python train.py --num_hidden_layers=8 --head_dim=32 --intermediate_size=1536 --hidden_act="tanh_gelu" --attn_scale=0.177 --tie_word_embeddings=true --init_std_qkv=0.0214 --init_std_up=0.0214 --init_std_down=0.0 --learning_rate=0.00163 --beta1=0.95 --max_seq_len=512
Each number is 500 + 25 x the weight over its row's rms, rounded and kept within 0 to 999. Layers, rows and columns count from 0. Numbers have three digits each. The size before them is the row's rms in percent of the matrix's.

# layer 5 attention output (transposed), 384x384, rms 0.178, rows 78-95, columns 0-63
098:507541540474529522506532516462459472482470501523503531469514521499536497479506523491488484493511575520458510478467473479481472458485521513557486479564496493497470520449510482513469482497481537
096:471457481519506534458463486510459462466496526497473525458489528475479506493492494452552486504501512541495504458489506533470450513488510479451496489529488471482486512511500465452479528480510507
100:496494489521476468528481550469500533499461519522494466514451546474519494527544521490491459494527470502458512501492457507489462493517474491532480509456522509512479520523522512555549491490484460
102:511475525485483512532469555438478481502527500541520503507509477562518530476503544465495514464464496486557500458529490529480528518464506492508487486452494489519474519515480468520504474518500510
099:515504479483491463526517524511482486489490505529557516481477560497502520482504495471531483494544468453508519495491516502517489467514491484440536501483491478512491497500505480465507476480513513
094:462486497493481506536478510543477514507508487483503495458529503539527517467494537541471493506534483507472509512453517485463510502541530513437546480533460478480473472482497504501467484496500513
099:516530527475526525512508508493510512550514464562526462502469511468507454541474510465503498498518510497464517497537511492464469504519533463501506493567483527450517476468483503543499533514525529
100:478513478487509524493532501483510486495467471514500482501475519499451472522505462523484489491534518550558473501483513507547444496524512501511472439488492503541474467511450476500498505500538474
103:481489486503547469502496507503503481488541504506491496509521479481500485539510503479518540530498501484516511520502524457531483481469538477494540492533483481491469480505479492508547538539512471
098:451504468457501537525521476518529491481489451502509499449490480524502511497502519539477505510489519561484517508470508532542464530516491489509510499521494469506495511453537470474506472519510489
098:555481466534523448481488494444482491515500503450506510503505551500518547497513530511491473449485465475464495492511510499520492497484484500530514524524505524497524501539509470472491503479504506
100:511542471511552501512511452528501490487492503478507530538487496547499489506491533480487471485508514501466496533504505501485492530538480506475506542467535471543559516479435516517494462476504497
094:514517501490492487507543508530500515521527534497476511486512519532539428574503462490511495501478494472559527553484516504487489531514508508465510502473461466491547506456495503489537508526496500
102:466559466523479508532493460480504482495500529489506487495493512512491513463486519483518498495479469519482543529483488521489510545485479566480497551533515503499521498492488467490478508475501480
096:484498494485455514489542496529515509478497513496491495532515504499537481497513493470511476504488460478527498485551466526504545542439528483465510496509508475489531502569467536452524505517489472
101:485517472478445464506513495467470480498501539518478527540509471513483512493552523481521515502517528509480492484548503524472474536486489470456494493484493508513512482530500501490508542461494547
092:505505562532490478514505559478447481511499516496478453528492476555495514429477430475517462492484538506465522472515471535496517536497488507554490495473521510498500521492494532519490509538489479
099:505498463510535509455442506471517498512515501509485489493529487554503523513477529521534464479498481497454512460502467474507484495499518526515508433477492493498505527485485518467476514545499490
# layer 5 attention value, 384x384, rms 0.072, rows 79-96, columns 0-63
101:518486501522522473493501517505536468502517545461529484510543527485508441469505524502503499501468512454511545470433528476541447522487489445551454527533514531517496488455487446544481466525505482
102:502502525513506505485509521498469540501517555502498537492528523495493479468478450516506528505507516500496517470480544519490528520491519521466489486485481501499531483516520499502495521511492504
104:491541481504507492481512499490492495484461492521519526517528519494474496499502439523485513503466504479510497510463509498531478474491505528496537505539487511508495483513504500484528491527550525
101:465495501526516518475531484449465497517530517488457463501501447474542546514492525538450500511494519510514501507439508512490495459497466472497477497498512476478561482479494502541527537467448517
103:492486491538475525517541492463515502533506540471497510481482533475489566542527465506529468502499483455509496474529498511535483515490491514492528523490484493503511526481492455516494466519519497
095:492523508498474518485496490491486476500483496472469516489510438497509555490526491506502527513530459534508507473510461505496491522503491480449472487469536524486547487501484483445471530465488515
106:479501487497504494463471476473492514495487499430495476503556488497546484473480486468479537490496485503497491482494490516485484472505500508523468508519482490488513523524525524488534541504471526
104:508482449465451501459508532540509522535481511531503476492494564513487513483492498465506472470515527525496501494519475476491509492521505496507478490499468500514494533528542457497516536501533510
104:454485505493544523478453538467488478480469508480556493501484512514510476496463481488497518492523511501494515512507504527453531475495499482472500496482516512468508489540473523524537508496477503
098:475500520483526539501519486527472482514482467481515476482474466489497516499468498508508538541516506482487504513492508497483488512469485449516496545487511520452493498450468489498509473498498498
108:514460524505487479522540499495478514504519449481509460524548482517518525514530537527509500466505515489502499469503525519546519451476521500513459488520463502485467460555541498495454489533460486
098:494493506509511507504474485461497507480499497525514510485482495504501542490464476580469525526490497513476487497529503499505507485503497459488446545486528470510488497523547500470504534515516499
105:514445514515488475510467520527461516554509525530545480486509502517466507499461465492512468494507548485500481489472513479555498436470508480531500528514501468508483475513512473505519513544486464
098:481537482506518525513479467505461509495511478482546519498518533466480476500482511476466530524497547499486507491526489466517500535535504507492533517486494477513514451490529511518540524528473505
106:501518445471539503459515538496520504504489505488519451522490530487486493534468486491481493475525480488540521540490493515504532488515522516502474503569466538519516453495511495541523502518516474
092:495525484504517490486505493486538553493531431521542530499495516465491479502499524545537517468514480504532477512500518467483514481519495511492507487527518445491513507490505538486482524495519550
096:490542526515510520522508504492510485512502451486474502536506531477531496507485453496514532502496530467559541510500478523475498525464462456469447536530518506465484470480508514477468497483467487
093:493476518496484485528503511525496480493480485487446533507505478475481517448510480494516525467494507509500479517467525479508498465543513494508498495467531467546490489467514498497484534500550492
# layer 5 attention query, 384x384, rms 0.071, rows 96-127, columns 0-63
090:505521491545475516532543499492476507498474503481520500500493529558545478513496475526496517491503523518498497528470536467520513517526499514453521514490529520531461480479532486514532498523484471
095:496521503462506443521499460494486501510491445477492468448518504502498507516517512539500553503532494505503517494484548449492521532503473500486520503476469498485535496495495524500491532487491526
092:497525496489496499502483469469508492507495499460478470484514527498481503490525447467510552502524516460431501484502530476430537494526456469517524494510422501547504522483471468483471470552526524
092:479474479491452478495468488478457508508537501501487498521520512510519479540426522480513481488505458497494497496496507527510536463500476506515519504475509515528545490465514511530533518491496524
093:525514501481507481474510493426521520464528508535455495491535515478504505505468537499500478451514511481483493518474513467514497466534491481494539514514540542489518502539490450460477524493528512
094:536536440527491492492476451498515476477470504483440482483522558494514491488508515518500497509490467482485478498573501498523478514495518486504488494492537483515556494526492485479489526478493470
088:520471531514483492522460497537520532505519478481518479520487519548505498475503544539491497526490519497482501539489504467474491488539518492465479502472478510493527491512524502494469487516506518
093:467493489518523465503511523550546520499501511480504492470494486511497485487489492527481519506488513539466481464497493519476446522522476493509519469501531482540456483462491554504471522481488477
108:532480467452498485535500518477491494517480474493501539480502532488483522527499531525518517512523483525518501502483525446538498510496475466448484510507492508538558505483512496478520457542486506
090:460470512512488502517449523488487512510507525501557477471492469533508489482512519455490495473504541514480528499482463499467489508523477514501488485496517456468501512500507533507479531499509489
104:484559499550484553477425479527463525528454531522514492508466477482482514487494513520465453463454499515543503490514475484489449527502553488503510470533497504512445541507551487501455538490480471
105:492484555451458503497481538461514472502502498521512524508531504511496535464485491505512479516499477516485492497506549481525471495494486544514504521508481474527519490452481499504529478553501513
091:509450486504469515507495498479528481547507529512492537503511514526504510522509521486525513518516470485458502512464488474486490494549482519463512500512451477510534517489487522469487519527489450
095:506527482519520460496542473486490517516545494508513530530515502492451545498472491462467532552512496521506453491512513520460493483485509498495511442509461497511482526499484475477474489520506504
090:488502501520480495493492492539486514488509527471477486514431476546507494490532471488469514517465503538577514481489499513490486527489495511465510509503490482527507528486534514505497506480544462
090:513563484455514461540501529439521482490494493479560518487469517482496488516479489526504484469466496506464493466518532498489504460475501504459462516498515520505444517495479495492507498478505527
091:547490508456529485532507479472499477478524528492435529520504494512503435501504501516505476485464510517497499500517505506551480451501503457508497556531486495496467531542552523500506455476516490
095:527548498523491463556516505489512474537514534506510484478508489521466493498515530521496510518425552521484534495496480492505511488535521459531535461454514520486485476510503512515454510509493493
094:528514544515501474486545520514439513483526472500510496526467487499495505495518495510501501467478511474548507524488532498523526522489498469509448452518509514521494460509512470435530539533521488
097:508499450498545523543454474554473499509544542493504468459508491497529503505505487496513485516504515502501510496485496521461499514475523460501509460486521491481479505472509509446501507483527515
094:537547492510504542467481480515508517500464485514519491468486540499448485550508492538489475542487468471524468488504530473512504547507518503513500529515549474492485527517504495518512481492482477
101:491537462435499457496509491449506505487520469487510495449515516466480518481541487477507530525516495517522479485475535474468510454528505511485468531527522426490506495507483492504525514521514505
085:468495524498490521476458512511497453525500521463524507467458492499515534517521473483515464529515486520513538493504502519497514462505485464512505488518503505506484511533543474504476510482477529
096:506475488448506487510498530490480508531503486484531517533466528452501472488515517481514534485501534498483569474440465497492513476525494516506505527516476498508468531513503521548545481494521548
086:501483537465504478518511510523510525478473474492531495540484538494501470471510444489545498515475482505526531532561449533514471496517489549532506495488512522503530472478528496486550489548480491
091:495500544520478481475525474514519455480508503513506477478462471526556540490478476499516512491458524496509489528507519497494527494506521505524478488494531542506497541468533464483513505478470516
088:534498508524492561490544536504501496510495496505512512506508464528484476480510487553517515527498531536508474505518521488536449468479497487527507528514476492469504480503533506486435497513501473
098:511496503529502470504505493533523457486504530486506485506468459496527496503498502460501497548473510519444547481445482503496481525530499488479466498511499496495468508529530508507447527513522489
100:503462486539492549505517521479500473495515485498489514526511479514456493470478519497513528513544550435594525497482476538468511508494526447478481495481497533492480507512497486483480516469529485
095:489517507525519503491509502506494506485493510510504467493487462502520477517481487525473487521484525466495495466579522492508539502519479513533504508539497524477486515482521491520491470474485475
092:527455517484501517533470513540489494513479509476513522469518489540508540510464491512481502485510514467494484508496523440539480521472453479508515527499508499552505530512438489489505545503520474
095:515503486484492486532505504510493508471511532472521499495470495489542510508528484490445483521470475502480543496510468535460490495505466499547507468462519544494487517515481476492524496517525500
# layer 5 attention key, 384x384, rms 0.0707, rows 96-127, columns 0-63
096:485500474542475534555485502512498511488500528487527527501498487487496483493517485468531465498494517508569470486481535462485496516498486493488490529482508523567505505492531485470525478523500492
095:462517477528478450518507497574493480502437512523517461509491550515459506555522444496472476512514483531511494494473504498497478480483502518515514510515527502487513508507537477524493522515473513
090:506482517501524530481491541506435505494500467489540487522509531529510491512519503504476507521495439571483448482486522534466520454454503499490486508516483493504498466447486529499522480513530497
096:540516539521484518513496454496507475515506507516464530539490536492507454539512574531503453460504483447473457464503508453508509541484482520519497509513475506510484468494505486491513499510474517
100:530490509470508488469508524461490483483515506496464491545516467503524496547512527506477473516513447504494542487477525513530490528518507512497499536485445500532483492504522453492507572476454510
091:490482515470487497510498464523520517511468480467545536520502525487549469483506579469534488508505537526479513504465531466482524509525532531475512519547468498510478468532512435503531497492485566
096:506546510554529484461522461559479481498506511495481517496459501498452522520530467486508505514443498484470497495475488510496500474531486459441474492461447539479496562478554545446512477523471471
100:495486535537488542511483521486485498508494521517496508515490490481515484535527502525482518474576476533521503498493501458484519490524508494479484513489506497502523508505478498498513490491480494
100:521501513504466521540507518489512542536499565534470493524484480493505531539468530507534479527515484505487510473499488503485522500494493494484533498497491513522530504527533466496521519509517514
094:439488481484527536500467523529490507462490488508493473447486487478477510487540460501498487541554454508491473478528454501474475513463484527487484497545529491471516484486509532516461487438500483
091:455467471521483548486522492495510499466483488541485472501468508532490502516498525483454484513505510530473452532471507474535540478472506503512528517537474458513505523521462492513505451496520532
101:565481508503526512530497562520488509498481494487497483535554504502477509499490480495547539539529524452494482481496495516515563516492503518515503458514497504505553491490544532452462536492502457
100:516487454479516542517469494512512479490498536513492492511512494493506470516466456518499512493503503514516508479512505494500439519512535512478496503529519548509478483493524494469460559482453481
100:505499485500515525481476439495454510458503511492476469510568490524510475509516499467513528508466542498520491504471523496486459498519515449466493488502519454476506512468499487515521542524476479
089:490511468497483508535476479510476483463508480464500501510494467496510558521539476544483507492495494531508449475472492523476508569465505504542491536563485512513454519553500466500532488506495485
090:529480487484477518483495504516493520542474457476503507553521496479495501505475547506502537482550517502463486496482536512499500503498499526478464484478482506542463485502503480489450532498517460
093:580460511516524523501483449482498439497524538522464542503541478497459491441503519472486453486539532483471471486510462479460445483504486479523526472488474524549473517511493480523526542535483495
095:477560478478510497521486477477516486525513490518444545484510493498483486522502489526439479551492495508456526498537495494521487491464492472516547510498504497506558458497511494515487499510513505
095:488464503513500465491543486499511510510507509522469488449474489513470505537486498515534502475508538526516496527502491541514472472501536516521511457472495484484521484504512473497503560462485509
098:469513512510499485528485484515466503520494456495512500473518494490506471485473555488506519486537466560494489501439488446521450488487520499465510508497470486494467538475468540550490539517539483
099:454499473501502485461525510516475500509554474532492517514486513502468483461497530504492489561461564484503543504491484483463495520507503500558532466466504463489522542543562525434482531497498447
095:492474477507494506504464534481477536531516445482501489517526489503443522540553476469501540538505464503502498488544498470470509558544492491536500432508525490487491486489457506476450554541488498
085:501486469491487495529468535489513523477483477470525511504542471478494506475536474540450450483459497480492559451463535487462507502515526476472520472483556540482488474503466484480491480477484502
100:545487483486552480477491514492491489515494514469506533463488535495482487554501515513510483463506451519492494494491486510522487494530532506536520510486507439524448483496491500518504489513514493
096:497505500485466486499461437539530502511487527446546511509520503494539496481464510500549511501487531529510502481484529506516475504475499523517467508533496469478478453452535476541537530508458507
091:511480522507497465485541508484536506485506526507474499487482516491528542484498512527501499526510530486510498503522473464457526465471452501474493504510511474490486507496501538497444497465505493
095:538488513480485519520495482516473508527468484479466530522479489483513498497517546496489491527531556532485482513513456508502475492519513554513511503502460490487503490445477500472472525530506503
095:487544503489475506496482456539500494500471504439513523476505501499548537458519524500499521543472522515553492519482467516459523491501505500518483546511477524526536522480508494562506480512493479
100:527475520491436484515527495535522526540491493498528490447473518565541525497514470516495493505505530527521502532493500510493504511508543526489474485473468514484483475516504523530508528509458494
096:468495505523533496444506556537527503497511501494503527525525487499503504472503478525473529495509493469498478513478486521502462534498472532497502487519499527456525528498473504503484526443497499
092:506481503469474476536474522456488458483478464501525539526504482556508524512467478502544527547492534459516490484534539482521536474468486484479473509526472529543511514481446451477505485485514508
094:499532510518525519525454524500481502517475496479472458465493509509507488540489484519496462495485458503531498508463475487521494511501479491537467482514512503513455485521556472527508481504514496